config.yaml
n_head: 4
d_mlp: 768
positions: "rope"
bias: "none"
parallel_block: false
lr_head: 0.00938
final_lr_fraction: 0.0
Each number is 128 + 32 x the weight over its row's rms, rounded and kept within 0 to 255. Layers, rows and columns count from 0. Numbers have three digits each. The size before them is the row's rms in percent of the matrix's.

# k: layer 6 attention key, 256x256, rms 0.0847, rows 95-127, columns 128-255
# q: layer 6 attention query, 256x256, rms 0.0868, rows 96-127, columns 128-255
# v: layer 6 attention value, 256x256, rms 0.0693, rows 64-83, columns 128-255
# o: layer 6 attention output (transposed), 256x256, rms 0.066, rows 64-83, columns 128-255
k95 108:159164064124097137144107179175159112090136177104103121136135136089146172108159120059158177120092088079119183118150165139129097115137070160132068128134099180084146133062062102087176129114132143140170192204130163121115109184173143159114116173141121116100131090121097131161105061135089107144150099134086160138157104094126194129129129163104102134091093122171138167143191140137123167159127
q96 112:138119102107080175143074100073185115136124096142112113140102082153137120110100111144120108171118126141095170093104090129131135125192095055185123120138118108215173103078135042161097183143087131145075146138157144143124153127066086136106116094146087110144157168098112098062090095163172132148162134079095130158097162116139144128062151138086147135113179173128117142094130114176130107173159
k96 110:213127135116171150147109141093139137067124107095118137091130143081187158157104096151112170103099146133199110140078190135118142156109153099144119115162108143062127074118117162094128137167107121175175167116100163145113141201148083101087136091136190195122149123168152115166115139097084132163105161110121144115181194116142157112166123144197161175138124097152154148121150173121126174139075
q97 116:130069136122111098148086144090146152192109108086156150117095114142154172122096144187149186112073110117166132110157089083125142116144140180091121127148088191139097107160137128130166101106119107189098117199152157106120108175045137107106129108141155092115177115106176088105170083115098079083173083143123105114100169123139106097132119135189102110110098131160126128159098142174149165220127
k97 114:146198108147212180160089102106176162124131158144080128142144170059161086083119140068083133117102150150196154104144198068090143107172085129112119110175144091141207168134152151154041137120167196107070082156157127147123135150137149111138105148108199141094107141084120161114124153104089123162102110114116162145136093165067143146151185146144148179124182077103135122118094097169131142162082
q98 118:125163127159055127204159110058089117122151139072116151105138077104136125115155095147144120186159105186150174113042121138104142095131164095103161139096132122167154121139140159069103129085121181180125160093093145166132133203131133154140095096131111151124145163132109084061129132124081130105149085099107212140047129175127172109089197116095154149061122173139161112081154080088129152154168
k98 116:150121100122119176103142162129169092172146105127075113092102112145078163114117113177144161156136114108158093123154199118149138101066149087093168135172133124120183111200123164114186116105168174100219088110131124132105166167125156097151094109146120159138111112119154149136138116102184128166152150111172143094127181155116166165176153095122177064170051153159120184103132104146091154183104
q99 112:114142123097110104178153040124134117048100154150071185121189131063136129099116115134028129120129098123112155115083162098092122149153110134132141152151138107063141122154102131071126083135162169123103133119136136158129102189141084154091129144109160151139141145090133123183114119162167088096128221177115125116134123112097185157159081134138117148105128127123151192148127099111124129228081
k99 110:150131163116097106142106119112145153103137147187121114125147099175115121123165121149148136119147120190105101148112158092121124157118171072126094143112101175110120098144067103156125150120170211187151195135072144115082181173082109108140094111177125083139142135168145061108167140065134078134183091094119146133108127091148135163174136151090104106175147133114109116131131100181134045140180
q100 109:137137121112233184116179162076187133158105188132155089157151120111086111145145089117107087092117072169121096127149171160085151165086171146140134111101091158175167087119125150123114112106176135104145174120134168128117131086135076151132071118109076113129129085123110108129086127103120205113057186125131161106166092151114082077147209107128133129170126092153148138157113138134110158100087
k100 110:158089136188078100163126110116110032121141136103095079090096084134181107116138143111128151141117110125119152169156079097147157100081100136149131116129100121096106105077109103142179145112074095116056111039154109168173069061135095111089147148082086092162136110104158164103124154137140150068151131138107146148121145104088093137077136151135145152156159145120116145118151138158169130131134
q101 118:116077116094109123098055083095141163140167101173151126109086116174142103164154187175164120113128116109133164147120115137175165144150131142099113146112087112140084092177086100120135132126110120156114165082138137132121139059170166125105121140113130132137119097093144157181134136134081147156195168111074179104131127199146112124162089134136143093112063135134144165120146119117095165114063
k101 114:134076162108153125129187043098082094163136152149124120162080159145074165129098102141128106194059111047104149102139135081141135135172115142090117114115075135153132166132185126163075094136141099110142108129073147135206106112122035109124135125058178105119185192130124160117149142178097164105137070144154118174103158123135110083068086090093136131128176106071117122103082127083179139139159
q102 108:122137117091149120116121164129139156164151188128128158106162099058142124095106102193140138130177077104105133111108160098101138183101147214120124114141152200180124150085090099131097101156137148158124172194086093183122115112129094125158087146124141162162069145120117100123128091125151101167080195143154092092129083125180068129099137097066138130098128114161111107131111124175126088150131
k102 108:090096108113160182165079176160127113140168141088101115127178107138099122126110121116146177111118132189137108090184121164164119143110144097158167137124155102116127057165096157092185199103141143154161097128157143091106083142104139153142142147135135053134116100108098148197168116172183140156157135124105165134136127080068103162063086153137139133147136086194091107109098137160118116123083
q103 112:120168120123093156132190126101143103163129153117150105095158142114115123161117140131079118186101182106084053114145144131120151087135169118112120141127118120113191109124116132106135119150093120085084084129071105149145149093147136127169140103177104183172134117121140136148114147161043166110119117156135209100131130213105191139137175182160119135125098139071151127146128133153172139140109
k103 113:156169134130141101069127105086198124179173078106104134167109112115146095149088099120165120140138062105109185173055128211116107179070125191113098123109093159166107147141103089143125106137174129108125155119143128167125120141094094120152104120115124153161067155119119138124145109092144132088164151122145052131113070142138118154153124101166141085098119087133101125126172089071105114076153
q104 110:163131134116122170156104140154141099084137146074125177042099099117156147125091140174152179144107108098155111128117131089127093082148143102100075105104059098100109152153167118125148139177113156128099125125155149174143098087124208129149104178092093127140189115121124118105022162128112160104166135126180182098129171154083120151167149139194125178102138181139210139081170158091153174127138
k104 109:132113138134097120063089053130160142153117131152194117125126150128128094146105137134138111209116079116130156151065150090112122141113072128176142108131134143174123141151121112072124113146121146140072162120131128116169150128098059089145136132135193169155108139093153152083143206119062096142138091163160129150088144170056126118168168116062116127144184132138148120114125134138143098172167
q105 109:206152141114078200157131086167129123121172145100114130140101067179165088154137178172137105110073155147169111113147087091156152114133133160121072107159103159151105097125117156141178111161193144140127096143113108093087146104144151100125114183119189070145165064138148144124108157168117080081130094186127141058120111070145126139155127112132113108131084091150131141128141134122142149110099
k105 109:095148165113165085116104099082104193100110129125149064155084146078125069110125101106087171181116104159143191059121165093127089164098136154142121139100106153139140172209160136085057097113128160079117125058178115141133129096152105134137156189146127162118086141102140125094114158151119141129132184135134113161137145147104164097127100172081097102090207101104118120081104095129136112117156
q106 112:120142152136108154069125149210148098132133199093122124190114092123123162140074137064101113136086157097129145188208166128093125105120103121174127135120146134156179146075087127138200148165122118137114146122087128089125047124133106133134094134158099114131130125164129101174031179091150132137120131095124202138089110156080061067107174101106128154145080085087128125165126094127127101113158
k106 108:094133157163074090156137117166076104152118134086083162159138174127143100130161133136107165139108132127217116125146163138178145090103128161144147122157136103102105118168141128060117116118134178133063171073186186204179094132113135175109110132189094212172118164121103113130127081119158125121176189210146089071110131149113096183143136133111100145112093087114054145109137149115124171142120
q107 113:165160175138204134103131160152175150132132141064126101086101124144032074111123084095114071187102118136125141154177102118123147124119173121154049135082103161078181109133121132110132141126153116117131120166152173130057139137087121115074124173134119102117137165141138111156136148123073115138127114122121095119090124138157202143112137133119082123091112121147144150171125086107132087141150
k107 113:163188132157136061170104106139088097087151121113111148138096128107235168045112112145102138120123094180126134100146105117113137117086118138157149133145104131135083146066124142129086130132134081143101095108144111096148089100081063130144159166129104178149098078122074124105089084154130117114012095070136129169152094142104093111125120168135136149101098144094147111146109146148155087200117
q108 110:184133129095125134126162091117170109112199042159125163140160119095123135063080075115120081073158094114144126134116085134120144137150134097162102127099123108158164171066101076152157133128145207159133174110155111069131162079082082078131112120103063144132129188149146116100100138146133124150111128147093098157119162102102147152094164109125125175122167075149171140133112082139090180115149
k108 107:161149181145152076115154097102102134053117084110166126073128164164133111147138075132126193175111105114152105152139154125150120140090095158179099124149143100134077135112137082151084154151155207127134117108150172103066046157109176104095105131087168161170115156103158108118110141132106085108131182144109194147122167150152097089159162073168108141170120039111139122118106089145125153139123
q109 106:127129104090071086113180169123083167146106147180139124143121089126138122156058136129132142095121136093151102186196121146127099128125109123141148124180169140085106147129136180158116207116151145110161041122149186144092125137150201143173119100057112154165153096131126107159195065128106100141124140101123164156112134132188086136092089118184145178188173106076089108116094105095137122188150
k109 105:080128176110158158124141072136125139107141084160163146114105109115177088164144137178156150144121130168094144131094108170189098120134116146120168146098196101140228132127141157110112118059112170116078134211137078159124155154159121179162151115114129109122170135108116083080081080129137135120125119129123156147052127117118149090135134110193174102149134118095113115157108125145168110077132
q110 110:125113120154122132152135177148116072106071151154155143080154173080183093154105163072148134150177172099154138127134127098139118112137094102165142111093183080103168201109152134139111146128150110142114123057126141116113113107192141111124141125095143142107086123092122162172142076126131145157078137104109174122180157154136109124178086120108124133142132098154090075135096154190214132116116
k110 105:080134104172085133150167124111148162120097141188203170133125085132193118173111093160148084103175076127069082127163093169110135141167140141149174147095142181124124124133108133139163191106096110200076133136147033153125068110155124075118136115157090089101181146119095127124127106138139160081077102137109134098078151089135191138045143125177086152111155132111113134052112149106064098051141
q111 111:163114087078150126194120131145045060132150148134122062083182112148073133124105123173136120126166139142154072144108200111155163140154144143150132111127142083103103092089114121138109197151159152185150130147089130092135136097145126083117156095132151128135133098133117133128148115082128158117115115115116162178162081107158132143174134071156123092119150169128109111127171142174154102140106
k111 116:158095139145100120126133152081130141146110093120133145135098185120083155128073078151081113094128140128116142168091120192130102194196129075082103093138124043132187107167135128223089136144118125075144120112147136177094130143106138105151114109111109083157163114100117115205121182151135186124167175159125153097122154075131093130126079118154084170120161115170152170112136140100104200080145
q112 108:096150108166135123081127101127158085117165141177117170139142055136111117104184123055131082167111122145168183110069152142090097195082166100126131122066165144139128146064107059129141121175133095082175134093136110070115168093199122106104149152166096102134109165150154187073136067104104144084072141154085105145132178117066083099203151116103141123122119121146155123170139179162059140131140
k112 109:118134117143149174087118201074081074123110108090157119144138160118108101091170136162144111119113108113134118110180136103098124138089110118157079111120109136091076122123144184097120062122137122149131143033169105077123081103170045054138129132177105104131082123184134130156176132070133156184105108116130167200114101183136097122106112115139091168149085113158175097091155174080116173126171
q113 106:061135065124144092122128140165158188153085172151096140059131148098109119131160140154145099134135116117064126131135083181164043148140127165087146082124139144094074070160168088147163147100152087131181131094131079072092138106118104117144109129095116102162133134095125152206151176108087094136131114085154100101148136107136210173172164214191130107073208112075130125125126066134134140095154
k113 103:141084147089216056076150080178173156098169084096113113109101095116172138181121103111126078096156136147108186151144093163153124158143126170092113130068168118145156113124169179112088127109144071130127121101089101102144099150127128071146154181101105123084163101100046105127170213144127141126133107192075136172136116096192100090150127144154112108132123127089125109177126148047198107123136
q114 113:085120086132134099112153128127168121144111128091145135153110135129105197142126120098139084056194132140094146175147134162097120108072151155148133106101118152147150110098167188098124131157141110133095060129147126117122100105151092136152088138032089127120163189091152142085122235145126134087123154158110181122119164107135147058107102075135141181101198116149164139168122081099144106158180
k114 115:116149155111126140164113099141143115069131105135175117152116152099155113133127184179147121189112155186135164140143151130194112103173131084103170128137117142112114141094146173097199165115091201135108140160108127147111116150131159107105103160138127158136141049122118110142129158122162144120114111151160109167133133131141126126131139124107125136215091183132077099104177109130126122148084
q115 105:088096121165134144134120102161117120155067155075123099159120126136073123118161184121085106114146059077088189103165137159096147149127159180118160116161101140121092089174095142117068156167149093114090053187141154183146053122121047109147105103132078134162136164113152116129151162189128136119185136149118146174087222081062130102151149123168145109128130135109115102178111069141139055116085
k115 108:128101160152111117156139132167185165124192117180132081159191171100150128170114088078084151179121101119125129155161118105155119123147086133110176114124145089087135116080115131027105056156135113194160136143113121120153114144160169099116095166118115172129172104136148090100154067098077153104131123161135125141146095087179069164009097108115132087156089119132109111114176149142151098182095
q116 110:124169039132117104150127166075075139096127138114126133087125164143203090153116118140096145136089104151063150094122148059114105145104176115180119141116089153190137146127079115126082078131084145079122144162096148171136108145063110117172099146124135159149152113116172144144039109158039142175131129133198100121130078141117098135086174156149129154155145152108066098057109094108125124120109
k116 111:111050184093086168140036097146150111130205145167150124143157080071134117171089157150105197161114137153124171119153169168098113096120105169130202137138156144113091122114117190070181114129140027111121181197142163114175133134126121125117111047070134121123116154149142146088132116127127143171165112097142174086134145094128182150110130112109194119152162056116113111149085118108101175126121
q117 110:088156111178121131154115107156130095185101131218117121095132085150137155159109093123125161124114124117087114157140086152066098170108154169113126137158130122105077099101105100118162051186156124125182154109123190078102115085133128145147074099149138095127105161112072161134098168080127133109132166109158150120087112152045133167049147131163116141092112126170113113161148055154024052120141
k117 111:135138088125090084084137140082103141147153221196101131152138103125084117106107136163121133130178117148171152159177164137184113137083120150094144109122165147081111124160175141151105087069161072105123127132166161158137133103140124107144114149155161127126198094143098154156101144073118149149130181173149110139150092216138142083105054140163134099172110136103067157097088153107141099184162
q118 100:121171142199119131150158096134129160180171059196092098177133112103142152162160163111114109110089151140099111052159150099139111129115118131123095125156159100154084042124074112132175127107141168105129116159069117096152144090185091116097124088145131166159119102153126123127160112124077125119124122110108211102097084100108134118120137092103165106103139184123088042115180125184061148122087
k118 101:142121115085101168111116187070149112141047162134139147108108137088147138105159130123132141101131149143152114067134132212133141120143143111123106111135139167142163141178140101134105124181154131115156142136207229109091170135138092194112110123147143094084133115128094131142106087101151194172132166151103067146183118098065145143151086121133111092132112049129154148148139148125098118125112
q119 107:113161119129123114178077130117152130173134130106111122139137063041154136091106127118106074136115108142087163128165141153149116104124129122135076130109116201149114086138120161055099156142065131128097136126094132175138132173175128150133113162146093134137086167146184098079110141114126097163077074102163116129147144142067182155158080190159204103156098097121110115166116154128097080180118
k119 107:153079153094166079117122206200114097115163127139092115153091119109094158096156146097086158112094138146126153103061124146035153129128176124142166104139086123148144117144129145146124097142141121142136127159104157173113128130107102133107066145166145139112095077119148116096099103104156178127138124098119144075092121165150119145130152104131147150150079081123076102133138174129172118125098
q120 115:157100077181112099134131144156112116089119137123136082163131112133176182097163146126146122099114188118154154109122180121108141135093193090125120163090158063154093145158160147118056132160149173142124074112156100073161103098155125139132121103165125110128103158135120113141157147173108196054120137139129078144162175197191195108132078135122156150110166206173166151156130198110147075179107
k120 116:125137156165130122164096117088124125131077127137121187094161109133120133100111193115194076174109080093093124123174098177109108163136122085082073112150069124080144102118106144165169117114078151140172139119122132107110106154125138152129129111150185098125109137129143131171125099154152177126152062118135092119153125178085115114145116177090138140151091106175138147142154100133032115120132
q121 106:156171101138116095137088128127115093177084079116101177158160150148179129134164145148152136150153074137121152135088141100125122075098086081173067105183102124121100128136139144087140127156133153105109141125162153109153137161136162126160138141149105168091145150153206106082083126117132144164148084142086150065191159140127144115141123106127077173155110157192152179106162157159095159138141
k121 104:183095098125096168131132094071189079111140098127189130122090146192099090128136125137124131131114189053124132171139133088067136088140122074106159108135131165174113166089085033154146142181131133137143117086079130136106166096074137114123130140104171133169135154090200108109081153128100130143141151127134115135144124178150092121153143158108124189186157133169123093084131143146138101098096
q122 114:110116107103114106186103141122137127061125105103101070171075124132161081077132152125158111154130112172132153145147227105153148093153161163131125123068098134136114164120151088118045089156085130132075086142100113105141137139125079155184116142147151179161096067116123108134091145088197130171112135135094183177090156108113135169156142109110154189145199148137120156068106172117142127143115
k122 113:167117096110163167183113109062113118119139183104186058141112141157147130097148142108119130115093093176114106156171129145108131100149146106136156131118100139106098111149134149053174092098131140153152162204157118114125143116117201123115088092145111181087148107120120106145097109150132199089210179181161120137156099141108141160120159173138111085160144104098180113140173148119111136140123
q123 109:088101071115166131127174170176100169174104058089153129131086068113135127101095101092121134077058114127090182135093081196122127141153115069099136112115115155116155105134102089166180156144118071178154176071163167130129136131119097133126126102153098142097164069102090133111141128119144188158117091138160128168097159087130097193062142096171146143118211079157099140151147091082085122137173
k123 106:178117165092168131129133069151130103152144094195104166089098117111152147089108138076097157118125161134148155157132150131164160121108122125170120110115161096143100064115189108136110105132144138109151110140191178134151098135109100089120124097143136181133147054180161163110121190078071073147102135161110147095091106159160201074155165098122106193099136136048120159082128184201189092131098
q124 111:153085170147130129139165149140140105142155101137146132132160148128073179132092086081106157130112156096102142132113124083090112085120069131152068143176172164176164146061145026156149090126158092092162147121112081130137100147128126088149168090098134120123181140114106165119139166111107202160152166166160112146098108182106146080137097134102101120085183167111151172090121193108186178113172
k124 110:113117115133115143173114061115124092135123130125150159191182181087155059114108171154169103059171121091160092151149107115140129131136149164193163140178080115128081184156088161110105126168135135081121102107126167143131129129143126097136201106066100136117081109146180104109176075106096114128095117125118163111177178089111084138173124111162097152119108115065097115186148084118061115109176
q125 113:138134154131124111128062136149109167156107101166031203169140121165088064128116134119102061157138161155131191126158083133131141159141166158102128107140150183155126165075170117134150156161128080172066108156147123192097111144103149103150135101192085136080111133088116155153128142114121145118095175129139166132091139128132146182066127167159117098141117148152097057099129147051126077113158
k125 113:125131101117150131154104117099159172151130145100158140110079138134185123111156092076112126118114113164131175114187090112132132085123175196112130142112183172187097131175145185102059017071125091098173076153106153098123137123178207109154084147104145171135162129122128082107134119091165131167071112142104153119105084132127105121101090160111163108133076146059114089122107174097163133047114
q126 107:142086117169141111079156127093138123118032149099113137150083103163157131092078179113123172165074102089148151108159096088095116098027151091109159124090142148098077144143101174086120112165100152082130126105139129126149135124089118160058112107040141158124077165095127118079071124169125144177086078116116164149107186086116109115140110125114169177189112123133132132151129120109105164165120
k126 110:179128148154124179118144119155124141110126105114129096109101073120127157179140130125136140128136114110148128152115124088141175113138067144159136094111107148106108141096124081109122193072148171168114106146088186201139123088152079091120110131202099117125135140175174107053096119156135139126127084115135147108088124132112145112126138135131111107182124095186174126139097136141134113145112
q127 108:099177126153153127074155123121141138170102193186105073035166153112087119105209149141115084110166110126135165164092197115107017155111136128200166130137176197096086115127144076118142081140162104112144140108106114097128155133185136124098168112168124141139160156134095138108128121067152125099095174124139157128033155116076080106163114092075125109101114124135119149164136139076092052103137
k127 106:097143143080081172085119171117114044132148096145135114172125079105137048117142126196086145056112141162138136139136127122145124104144169077147099115097095128125119084118139155087118130103116083134095149067139128110156126106151134116137151149136086086101106063108165170098177072118148189125097128189135138163098112090162133163072156104119088109088077126162133136155154157084106157114078
v64 101:128117151117101147149124130088085165116142123171121173155134095092136137131137143135069142072082113165147106148184127075146118162107103132160117125105162121076176152214166121089121142114126155128142140106157110099097178113118125131123168143177066174130082097134104168147144148121160132130073125138162093107131110137212116062032091128178064154179133161099119111137110134154108082121155
o64 103:118112185110157187141118120126085110103142105175156195115121163150156107132092072079116117129165087153171128115132134098117136195105096136083127142095146167137142126122109111123115111059121126120065128055092093140136128146134134072136179106142053158143098184113129105193140134100187152076103131122126137088183154155113050115125068119153146092118171132159089169083101043151159157123117
v65 106:099160129154124150141135117095163138169161126108153152145183106148103120144125089138181087113131139139127188128072148149149112173206055040072108112171118108109120116151139102128137128121129104081138136111197110067115153167070129107164085102132123129091167113090119074112120057132060122138153122145129140119150132099104095169105089137175117164123138171197112168119129129118087148144116
o65 111:125141146141112120065152139177201173144166140146153107113140142100151124116148122148173112163158163093041201122129112094159112108149096088156134056124151072128203126112128098125129143068173131147144126115207135157186139078115193144150126106076114077101139121151116137162065102144103099128142173163162093113054165132134093153036172185089148160134130075123127083134146080142105166082148
v66 106:067096169094102101129046101202072147133119140138137149161068061134174144114167194137090143077145064112137132087157154089123076150079159210200147097126094129155093108162130162060129055156167127170128154157083092126187129138171145113151137157135124088107138146150159168166132094088098086097113178142081144142156131096151089087144093118101169116138088104120101103147136107154133127102064
o66 109:133122154069156097102099135097098102089092124154144175132096107177187147138124198166101121129108101106130170145127163083192110112118130090073085132120171119104098148131086188093110120132119149080124064135106149138136116206134150122126159152106127166156153126146134102141054066149137141122100116176134126042102137166134154135150113100105213083155102122149169223133200133148163130212155
v67 101:116141118132122128118098161149179114170141087138063179117151179105107087095117160158131113143144170121107119112139112111091132140028141116087172138126041133161136099101144128102120105161111168110137130098106130128117113121098137160133147138151138159072099096103105087125067138139130147129141147133164121136077156077141162159093065122143177125141147102137193133084138144186120080185099
o67 102:124169163109051083088075114176160156119100162140076114119115202116118186152110095137109097161146108152132164170122125150127069157043101135154120097111071116158117101154156173123162127114159110111172060135133062123121100093105140117090137074105144098143142165097146142147191139164088102169136145100105086162188170138104147126161126149068114121124162135085146127146126114098123099107173
v68 108:102150071119161127137129107121115142165159156113113197142108121110074166150160094153140166121124096107120083108102102102122132194117052147148120130079135082108092160115145115052150113159115130178142162112181155119110158134113122148204082130106071158110067176150144104087172102110131090100147104116112092145143164150127101203110147114160117152158130171091135116111144160102125126147083
o68 108:139136072098124099126131124162135119120167162169160073076088170096184161192156139115166143117199159145136119117103138125196098079158105112130174109051146118096121129173162179128070116052148184170103096151143097081157175089149127160148065085089101097105085111099091180195130103133116147127166082123110131127100137114143163153110193115117145143106156111167102129124175114137096142103128
v69 097:149100101120141134177142129096224091151166122130123117168112138119109183078106161153156131183124095170116130139083124148160181140114157070105079140119137089144131146096120165125197125177126095112115159135112090136096177141135117154113155180185103151129083089099117113139170090115107106197159119097141132096128117120148108184151133111158160154144143131090103160108118113137057141154087
o69 099:109101127124142100125141133153121176105069143168117106138137219094120145078108129162170153121193089125193145126148121095170145136165093131093072080135099072158110109167157112184168158114104139133151146165188091164130169097162133123124152147126182121112066122095073079169103127154161126174166129082163091179177075073123073097082137119131116163140128113119079205131179095176060162108165
v70 098:184078099113141104085168145152110113130105159116111130159119126095125148169073120133131125093114165051183138085126120119191113155167164152079070128101140147144122140113140195106177062093121102038124137133134129069102112155158156119186108093137138129126146119154088173160157103111077126157153111113145124073121135127117122135152176180137100161122089124082161149143109117136104101115202
o70 104:158162115169126089121142113162119123160102148128077162145059101147148184115089134135126161090093127070192095077160138135176134189123165169114104125158128104135129129068090087090090137114114129113093171032135226104135129146126128110118139160068088105082158126129091140126074135072128131095136130142102138155113169161134084108173167160130162088128085154152147212133103153136129133120146
v71 103:146111085124111129124085182073097047123172063098067128103179123138110172123107137118152166087103089142116101071140097097171117091156161145120165125046133114151094123155098093113164110149160142139112069176147128100122138146096181106125103094174116153127141125106086115116154163124222069106108145170134091142166092150171134189158151163116118102132172152129152131099137158071142156150203
o71 101:144091139156112133123137134090121147147138109121088153137085143094122155108126155193154159082134128126125102150163080129136137105145160151145051112131082147110110161160074096134067153127123125108097165151148150094175174071145188130066093097080122162221098186114109116183096167114175127074191109082116112100108159128201136145126093149117115074179132126164117078149138135167146127125112
v72 105:145094111120143116083152078100118094140157164138091073172149159106072066079111114113120123121150149126135119119133149108145110141102204090108116129173106176143144134141111141108156125157087157093142136092161112104092138105057143171152122085084137112129164101141145122162050132118117129091114114180153132120155142088155076173127129126202206176127127148132126135133130091091100110156130
o72 106:109118150135116033119091092095171126086168116160120126072167168128158118162102146139116099108103095101094186109178148168156087132116142096132139083117152160113110132125191173146133174113125106077134093135101109118118151093153147139113172161170125154109140094069150152123108137120116130062143129166184125133209132102130117159118156137152150127088157150109128111104118170131135099115145
v73 101:138130196080086050076140148097113148114104085144181205121074144121138183186110171089088132114070135124143114162136132170123133105082127107136130152068146133162068170092137156100096120096105140134051057203100155110107153090135153157124139135127121190147077105115080159125154133152129146090157112134176160048171110122143087137178144178089146054133079091136143130173154154108147128179148
o73 107:155180099132141142112124145165125133155109102118130173166078148076099192123095094140206101170074164114184123124101104123137173120054106111115134123156113158139116113119123121061177167157054164116088140134099143129089119106104123150080165066148123096160087191115120100186160119177137134174170153109089139154145165132151164163117102100114111102134174092167108155078112160093147109172132
v74 100:084111125155088171157091161162055067101103132157131151167114186111136128143117167220108149088149152098032109114108150122108176108147102126152193131122090121199186123152099111180110141079180140086162122140113127171127115143111071121154127083139118126113090150135146084162184103101126149115165189147083130187083152130124117099136157131181111112097094098124186144143155113121131121200091
o74 100:118149122086118090100136097119067144124116163185203119093108143130090144120137144107107103126165113156126175125055128147038138086103117086135157125179137145131117127090117124118083109173158138119112110061164158116138136123117044167154137103138189143121118184097151208101112092136119197155134182143144119202114089123113122080149096145136128151164154151132128168077092102129099088121108
v75 100:168121172132116161105145147157140136135123099144139094194148147101176088143119171138114108099102166167184156182094134123162120162132053117119145115105165083124191110168207148053009129140128128081128099104136176136127119109108169090110102148168191134116093175144070178145193148164168136070179143160155133107127124132106161131093113147137148111141115043141107045083150074117129150130114
o75 101:139148163099121147130082176146123131124134105106182085127154130129137088124069088106140149146167127190149158133075146095125125079146105099110085145127114135125138090152150124079137097139165139108117107107200106110124096238154117181172104100118162139103088148142080117106127172121151093094092139116187152144116093125150147151119151176145108187146141141128219125093160081102112156157083
v76 101:094122150123143117159078076110147134156112165188158169113153095151138135112117108087110124171069057099133151085148105151127098112137138060122108117216203094209145088131103147095065155088114074129131132068138133114159130154167141125159124165113145145092132138100141155133104103152067139181143122199145140146107036178119153109120155155132155173139091081098125131166124098173079107114154
o76 100:106108121107150161110103221113135126160160087210113149152151099200120128139097116054143145136133148110064138120132151123132162130094030115183121106128149126135130064059078036122142139127145116122094108150160158115111175134141155144123120181106134112121169065143145117093123133132164105147119104114125138067150082143123093178068191171124121134155164137115094118141122109134130151159174
v77 096:133151107121132150138177140144187137117133141111136119197196156122186137174163085130137143109099163164125067129159162101165071099112103122130154123118112130139174146162125155079085114129118117059130143079156147092152120072181148109194146115181170145166167199179086134176197124117060177108118142153134121138136150081093095173064131127175107176052118095083139127085130167085133084168111
o77 094:127139131088123125143154184149093102085154125095115127103144143188105133116160078095138107157113120109102138138116115140101098175173190071085064143065099115140061156134093137115101081124065074145087089080176092116123105152157126090140123087070110114107080170162118079131133117061110090130099114149141068159123119130160188120179069160113069108147131156132172123141133134086109151146129
v78 106:165156151137113112078151176157114090043128100183119128122144145197078183193119113109155133206112189087082086088148111123119115130203134087112180129127073171105171136140141106198131089104126154117102124116152166091151143154131136135083056084165150159110115107122134124065117110118130110098140085088115128105082119097095156152177133071127131139133125122126131093169130162145175088134098
o78 108:181124181177122101079187156142171137112091165090118097162134164097100078108148133124134122111107193085086126117123134137102109134187144117126140148132196173158147168157187120132101092084092137079151148079183177148165149119116158112101065154103134123178201085114132175150154147150092122142123137081211125107064104108106129086124101144142121163141141140167105066069153146071231108133131
v79 106:131105156129172143117133144095089162099124124159148139112117116122092132060173129151187127145111076141128138112155151167128151120097179130102098115087132166084130105124123147137164162103087178124137136149160142113041146158160127098104136121046145121132085049127105124091102110106096138131107137066113078116198113152130059123153124173098138110192190165127121110118139093117125191134107
o79 105:179104127124092099166132159185174104122130074118070157033088122064187093134110181173150188118048101114125131098153149122123111131173063128164161115130126120127153075163120151118116182146117138212122175156136161092090111138188168098125206186145121158127157079124089119153128122162138114116131164130121181104115140138094135149134117103091157177165134092129099049127090085159207116121134
v80 098:148167134127142124117123170134137148083154051125148172141174135110093156134111099132130113112144120173194106158100158113121082072167098076152109142093143133069139101177121123160097119112136133099142109167141071100156086100074078064148152087148114118164126092110138171107182142176117115111178119158123119143179117141057096142104169114093145145095122161098109134112130119123141144084126
o80 097:126139068074166174116191138092127131132176092072097128211155080085133123083124092182153135137085082171124132106116136090127097136135189085120141081080107118123105121127091080123125110102103131079045220136165108089196132128168119176133091108111086115108120128138113086106120148102130136081150086147147149106097124127126141156166128188125105129171128157169135072071096138148124097098055
v81 104:165078154095112135151189111128158117108160174160143094108156139117125109129095141183205137172094176198171123113139177137117116164110147102115142135159179104114153136117117139092078136073089170114107158189026173097110131102117138176135093172110156106139152086159148119120067165128122171087111103118068134123133119072057107188119096177191056121156090104079126115135118169138119113104160
o81 107:151095117154152174135127138164117190099134174153092094155159112088174126180070113092155119123109165108121160121142105095137135106080158130111148221148099120114186098159137143096142124136076140093061142155112135128122111087093110161115139136098085171124077137141117150084122170102128173102167074142077119113136061143147105073151091171134151150155132107149160139121109158089129112100139
v82 106:178144156129136166189086143152087138118116082148124149165121121100095204136097068172056157102123111125182055124154165166156113111114157164136124105104124183138119166103087110097090099130132099128107166080090158117166123177163130117174142097142056093158101106145143127096157176124117099087114075100159183064099158168185130113144209161109105116099074131077184089113114094141082126131152
o82 104:164146100117206170127171187125105107132172121186118145153100186128133135129131091131174183072094105132192117116126129090146115144099112160097166103121104155097091070128102115119105166147095147120114200044094102099166135085133122123111136060100147108141076126102145148180123179123145086141147161050096139176146099115139135195140143121116109135091167171098145076109103104198108118149153
v83 096:105133115134109155119091147187131132186157147116122108111153052154073117103176190128142147140119060109206074131122096124132117203078096144116116107161139077094115141114142154170129129141121099124186118071091160105088129131188105113143109119109104044130073113130094117123129169130102066147142166117186150115146091160131121123176167088118113160119119101148088140167124110164160182069149
o83 098:163156098100048106084134144132145145110186156158125173123087143131135106124181198132145177106111180131142130138126056122172196159187110107123124089101129087102144071158107155164156134122152148109160095126115180131081141110176149135152118140117134117115089110108142123098063096114147078149185126136203068088128153173132115188122113152107138165134121131138109153185140104141168183165146